Weights of a small GPT-style language model, trained from scratch on English Wikipedia: untied embeddings, a variant of Adam for these matrices.
Each number is 500 + 40 x the weight over its row's rms, rounded and kept within 0 to 999. Layers, rows and columns count from 0. Numbers have three digits each. The size before them is the row's rms in percent of the matrix's.

# layer 10 MLP up, 1024x256, rms 0.0563, rows 795-844, columns 192-255
103:519465461493496491471529466476508486485559465523474519450537518524523479514524477533475570462576485466460530571497474468520475437464569553460509559489553486548462509593525519504486495482556542
094:529527507427558506472520492445464486524498551502526481380463475518512545519461600506501476428533540509472520512476499461515502555440421490513498505451506529516474454580519486544437486491474495
100:418494480548428607555527549520545533505491516510494463515556486539516482529529510530506545504517591548491498522533482543524531541503523514508464435414463498482450496531573508448548439542446515
099:458570517499504462540496491475525477465482453551538526472533450465512529489461530490543509534458577491444534468471519526447483460440548508493538479495491455435484498525446490475523507512428398
098:531439467506497532520453512469498474485480470624482503547527542470601573511467519489556583525548489510504567494520524493424544526531601596424436539509456439528415548491486541431506498514477536
103:499471598506455506527484536442452522461519547548467493459475483514440516523478435481520464491469557471491550515482451475492472476477521519508449409469498502508473569543510463463523497564490483
100:441532437542462485440447447532462502566490511435501506497412461476505481470554477528477549474437524628584524636430491447455537529557458468510469503516541427535474514523509524553472530491429520
096:449495516534481489455526553446534500540503454494493521451468526580603498535501461544413490454474482455532480468421492534456444481466530520411573543490461458476513485557521488542481502461462531
098:506493459417505475488516424522460521508485436508483466485611544508565554501514542514470460487510495465499541477538503515493526566595453479470479458515441482418497520573434595540429429476489546
093:504497461487471455478483499537520441442464530534514499456573467511495475568538518505462444499533506553485446487488472475506506526549536529516510464464526493478505487485564498460515478554506461
097:464530519484581495483502479481529545482481509495518455448520501542539475482515569495512521557429565477535389603512458559484531449449541482547508521455510567503503558549456482518432451558460457
094:562533482479475488483466549512485512512491549504519482495510492484522519546488501533459572482526466544461477497508488436447492482487426411525570453530472483528509524490512539458463520549461504
091:497515498505476498513533501442444506508464523497504511531510543490521526557488508550493476458491547515493470430533466490532516505488421461554525531459459486473531492581528434538544453428558500
099:530549549504463521527559536472449559547462556452424511496569456451497478418493459533548503484502465515531458522449527479506565575537562535513435514430463496516521553528478487552470469493457494
104:470543474503499528525516477420565489455428478550500460383512443503614549444480475500470511479548483565407479629467481533451573546500518526481467486480556500588414529496463564528461480477507514
093:523526491468430524514493496492495519508462434562513517445525560466538533489534449505454547487512470434513520452478493511483549460481535517483428526425552455541524489483463565536517550521501516
096:493427510477519583513488535443507536493466509503517524442550562539595561474464600506503519549546483476445430444486488556549562510486526541542482537485473517482575489499484428494419474507490485
099:482440506569476506580468446435457554513444492515485488481530443490547527496557532537465493524503447520488575440500448493501477534513533519510529552454502435570513552488497516468530512497503491
101:444592485476440546485429541550583467559522515501465488494597463524478555548544441566541461471441516490504502518489522494498477486553435441472552543548502443581450481512484503504485505513446477
111:431458552523491470452469564523446502555425516584437483530516473443520523496478473522429516594524484546521539478443515477499540500582555476479474455452426477461466460495585498422576540461432500
099:455513566517504574498461476454537497500461463444395513574562490502523532509504432502441492560434478518563520525416545493472435507547501539571492449491514446473475478496572462478513507553514511
107:495562454503557565508457448552512424469546483520482472510590498483532449553459567537413545583532456521482561503451535564532475572506432531498491535534450418455463583455528480541554522544537490
097:493459510585535499478470503449533463484548469526574497477543544478490485569429554524519500473414472423514522477531482505445501546484573506602521453487467546468513516569493545516472537456521535
104:509516542524409488567570516460497585506473468501516531536485506468562495532460505534515511528491531451507489512471510539455473490525525480469485536512439543448444529546464520392488417497449539
100:499534477517470527453515488481496545543518485453536539533510522464523503484444539527506478546505475502481562512443447458484480615425379418562542476512434505569546396468460481541419540496536479
095:510497552566460450489532476472438579550551531491460543536469486505508515548470509514457565419529574461460492462508504500473494509568484540421467426525498520453526597545551517485516500511416476
098:540467499560491479505561466443497473476525516486499508494538543512429459467530471550502530479534568455554484524481498471508526513509536589515438532444552457509517532521550442448444483515553532
092:454451547558541508504504497523504591576492499539564479562436514569513445519504548484445477480526536507527469533497407478507485481571480503496572541555513468464534413504511581446517526434511493
105:455468491552474466483445455526571474499442472538565578516531497459548545486533525540498500528488496579467460550485517492430465471506518485472542492513496531474502510506528540435496442454577572
094:501525407497540496510561516519509455547454520569500453464530491513470520514497486419480510560516577506497534484563454597463448586545564570575504470503464459503488581480482469439500523535551499
097:400505486506483584523478540481492534542559467477507447458490489558535541537463567526515462503483482496520429417473526469534564493484550475470579453507513477451493490513474448501454511495498494
099:434480492434522544564476514534509469564532556495489466486483567492521463547482533488474511521482503425487485493495483546541474596489532421558476473437496461543463512485531525456532573463498478
101:447485562535398467535475480506463538547435460488492579475495483471497481548442497448429434494549535472479543568539406506408501498491517499546482494502520461439491507546542436549500439525479528
097:450509478549475546522466518504557547473470455533476559459491556458558492438521517504484506611506470490469517482504449484421522497486459499566487383445518514492528508501446513501501522514528515
096:516544532539505429552485496526534418490533564483496497450433479462523526484513504475470539486477512503494488527481543491535520486526530471571522486556509439530504530549498500463495517523442477
096:560469547552547519416461488467487458452454554547467437469494500537565558483461545575438568488485513512478513489510496487441493598501448432542465534480498527442465563606515460551492401498440542
099:512416464548495514480464526538505469594555438501478473514483444547518483488544463497467539516525515476452542542520474511551511502496424480504545487543509435477511460483497457501494556542479568
098:435520514532484495451518512643548452487479489487443501508389477556507482459520489514538576530582530486445521567435504572487555436466565539490566508474454512508456507551552446490453521549458439
100:516512512478495527522460509469429476508525608524527493488459555424551525530488510471486485494453474494403492504476494543500432490526549516503458542483434511488504497487508465423477581494484451
097:459551534544438461505438493547443461518497458530526530491493512539513508458454649538506539501522421517515514478552532568524549476534447521505503452437467498444507521504508559547498433510465524
106:490526441487482522490500540560530526465513465534507506536549546497510521507466521492527517553521510519481498509518516502421499501570452512452479501573460421483503553493543526466500477504499458
096:490534486473498477459519531558524527480544517524539538520484494477530539431376487497516477516567531525496515492469505574478468499507548567527522446531500402473512491541488506500460464429521412
123:546463526488516478499426495499571560525491541459507518448480500449526521505519513535497565518525525541483472510548513453460541459490478515540533527459451459439494517470496434493497452402547517
098:508544506492482516472447512518484511467471555487541491521533508482518494598453568539474456510485526484527465419499474499471513515463532501515527396468469522482448459500560473518536627461481470
099:548489466462514485479446476481549461515533493464504472458499559457508534519534529540466531518450501526532491500469475538525521507495525544582466515503544477480490465545460441490475503569542441
109:441512416509485539574439556542526528528478454507483532494550572485562526539451501502469486559558490504474502446519499416490553540548475495456471462489442474453497461575463506517449479494492453
103:516453455587455456402562516434540472551504470501481475510512588514551489483442505527459461434501520420475467502482464488464499519452461491507518500528529503431456446542544529466462545535463457
099:458508503536565530486470474537523505526561489527486490441536509581536547526476558480511533429523496527539491539451506493468527413533421437468550504517509473545519461546477552564432552545504506
100:505469550550473529386507533506535429495511473510487463522550508500526454541473507494450490504537594531512451457486429475456547479478541512532497444482493454458455490480547530508390537487503506
102:476514518482482534537509517457506540492472571491492525510482430529513522442493528451538503469451484569503487538561480462514473533549484544474497495498552510489519565590508532452564487434364582
# layer 10 MLP down (transposed), 1024x256, rms 0.0594, rows 795-844, columns 192-255
103:580481549540487511438504445500528503444461541532519448494480483481483564498547526542490523464451510493525482410567500532462535489529603590511567495483551536574490493516500474484520468504499560
088:524494506521527496438511430529508610488453578556423541466516553410488497541536475533457483478446503472510488552461503402531522493484467494523541497448469503554539514502499510483452513529494530
103:487509541451539484551461454461525484544457539513447497554464540527488493466459499560472441466492473477496550546500432524495490535485495495515501593573520443470437473542526516437438462465489521
096:511449483529536527428484542513517500538503412443526540504527374452506542394538491395573555458518453520529443506512501487448527497472493535442504482503546586460489477471572524507552522536429505
127:519480468517501495442472495474432531532464498512489453436486516500503530467476558443467568491512468492501546524495483458499534576403506494479522496466518502592538507529471485575448517556516516
101:532476434575528466439514488548527491553436438465569555498509526572578502442432497496518485567462505483487483481479521558464416496559483509482526498474488458447472408417488546484482557500520502
099:542496505403527541542501485464500523503565487504467518477464547421526503493462518520438464576445517519503412444575508517530488521464429484421562513477495551474509454537502537469466462474450456
089:539549585546512477486578503480528519430490571480489508508517470431445492480462554468531487490469511496514505466544484489576514574477490530600491534466510480502449538452485566501479517506523509
096:466506521576490569467535520509518474527541556496526519466434466476537483481489521507482511505523502558501492514494449489547433519511541471529493391443589472536508511479542490415478566454526599
100:481438524490471478580477475604522574558433433511537485525451489507529563452425520507447456503551523442559538484493536605532515513536439442500506508473561488567479497491478523509465496501520520
094:515461513453571465499535532487417507521497448520463525448477563498548559548534488516510463412500442433515476518423426517554499550522490536564509458473509519476580511491548523491568525470491553
098:511524502527495449461522424523467485507529507489499530469457526505417464540505508549545452495487467516535478468439507499484450493502558588502504512467448504549509548516532461493508489488519506
089:492491512504507518487533560576535473535527487546534482468499489525543521483520517467530538525517459431480470550489508490531437497501544556458477464511492520497424541458510571482432536461477512
096:526556567528487476420551481505494437480500549503530508560452494490442483588486471463477479582506539435531496471588490536478450450459523549480611477508470488486503471500554541507513502493512541
102:520477531524504485482477504545550527547616512462506531538480451465499509532469518501532465537491468460483494473483506474529473445436452491476521494461450522438588474521481491458502506487529514
102:456464434528512539499533538548480517465446490513519493517459475481461411553524603458533456521484506526598497509557514519483505529461484495488580439477533551431481526478516506493548495538491470
090:496535502486512427447450540543482524535492525549461493514480539437491473495465479483510506455542473571526502538529517481516469485458470444503556450554529530469366539517540558579600561530492477
101:499507509518512473464476513557520405484506468477505558560552518596532492519478400467515496487509421559455431545486529545497442485546457475441467506538502557546410539473548535479575485487491524
099:536492535598555522437514497507506497480496499480470454444423448523458585502453476534492498478467539468490495467529497415465493459497471527544516480471454488430569508464512522509544542505500478
109:552561550503529469469479479501548453541499414477506531459506515591483462515558553473480510442512476424553527512589485506509475455442416576503481551519520541512526541442438513528544471602513514
093:533528459456528439502547537482440487548507514522412493428473506540434466493455576464507431505511546541492520459530421510568508467520505480488498574542483493506603487469536490495530544484486510
113:475475453462496509458491491495551503509400494474499542563451522517463469448533436476541482513451541532494430513501464517489543434527522518452519517514566545521565440488581500425487441478532480
100:536499548383467548558517530561477472426441486512514526474475477512464494578492518580508482523573542500489490501488583507542516496457466516404505531501454493537510477560515483490496479485468511
102:509517465489594469505468483481500438506501468505463543569521443443509537502478502471476505529546525494473518513490558561555490491467566530489490450584517571492522405469424507490474473479552493
097:543524497413457534523550524546464459442571523531507486589524505623533531549477456500470510548511558461472521495507485543412457391520552471475468468459502495505479506535532537429503544534412573
088:512477483470512495492501510474459459483453527540483459511561506483474456483538477539539471560445502499511501475480484503535473491485486494490552540523471506501475448453475526484657529492537509
094:531529556480498514489499462566516514530533547502570488516453479475508525518564485568481513482531556524454499482582459511526537536511570470501523412481497467518483495490462505502524546502466511
101:500548574476485461487527434523525475533415550494427480479478416455486572477462460531553517526521548547557545524458541568467464483498483516537465479454519498437512514515455459527428516563498467
119:527525492501489494525517531480514557489476495569475486486447473479459384514526538476519557473565487507569476461489544538496448562465464467548474496476493512517470514499486501612471483572487488
101:520512626454548547499477462544488452507562481479577494487427542505479462525499549519530486499572517510546525461470510499527542443418514494485505497458484514492491465557584536526460510458514488
086:564519517522544501527495525556514492520488473500441511575482554556510455476492437519447468504433500474529547509491478520523462466490491516572501467484486500491482522516510566477509455519484510
104:489511484530438521439487543493511522475491476443451530488509429493503511509487476536480513432502510533465566512549465467527499500466495497522555466466495539545570441557454509542533392466475481
107:503414436447570526429518505496461561458489498503536513531588520541552574480532492535461526510488456459515509512538560491516402495496516464523532541533488560496531500381442523488494492523490441
096:509434567484511492505536498521520521524480537539522525577444469518591552587437537446447452495528527497530469509541504537485525484486469493434495518485488514458510425504516534452462574497527524
088:448456526484502519526557505450432628521415463503508483561535529507467476567533459476493472547456447469468482491561411447496445479483450547443428544445503536400506485536541508535483489504503513
111:466533483456427528512365520525539553504474564495540570474521513430447532480434576494458433516550517583493478492488487518511495477405607554529529545477519525531480489496516577461527497530522500
089:533568543525525441512505465466454543415460535515522537523471490473506541519497514486469506516496445525552476458440513502443427528509510571498459470436502539516553535469529584496479445512528476
098:505487442458504484545518531401485500487437458530536537482539526467480444564533457518417437516490529451520519442472449432554481556464425498522479477560499514491519514513496568455483471519520515
088:448496497500504459478558455567510440468449448536527497480511485557502513535527433516473558540464506503552490572515457494511517537497524424541467498487520508470450536447449520487482461459493574
090:527505511489504554507536501467597576481503521433434506464471505377520543499461446523484546466473507536490508476411510515517509549460527477460422548504498463573480446509492486476502498502536543
110:469546541502424520477509457459560481561536525515527475430489534494537461532556544558480524533497474534439488453555477539511481487470528518504534542495481482460495453515469374473557516493544492
095:528538518502465469511503485437480534527512436539501529563492458466452526524583479513511515494463465442472501528484498543464446592513463498410522508448539512485504420453510489474576503480470569
132:473476554439462564524519522470516521490499528479504568480528504447508513491476484556431500524516565548592482490467597507443496603491516460511452584472450531489516551511497471489511488525515442
109:513554490485433510482504452492547456579540446531508447415453509602572491450507490513534475511508466473473515488530432638491518499553489548512482475502468525526509500515551475464519498481570578
105:464479515509489468541527488452470523502559552505520545534534515495546494463499575463557464480514549402520470524535508481567555499499461440463581488558509573515557503507562460509568523469518461
106:522458564506476536444467537507487410459488479553527482487525429520512518475548479511556516475468550468457512486474515555522473521423517470539532538508545538490417544446476536548482502533531525
101:483504499491486560559464521554444497475473530580552531529519471491449472454575567498561554463557447491473466476535460526546439547491470545428500478455494446560563557516467470536487555506551486
099:524567496567497467466476484532431462515529516384582541472429483427467437545557526489457512434503526537437500523465496498494522511472551536486443499552492503487463475533527511450598479526500407
093:497516480456510552592484462516494501470535563499523525500483503487436555420497588470484511518509432515505422502571497584491412517474494516415519490503469495501547538519495506503532494526468486
102:532538457522462494537504508467552487524595587471497486590560523441485535535514376522498495482438464439503481401514547537512508429541501519498462576427553459478480501506490431501531476502555396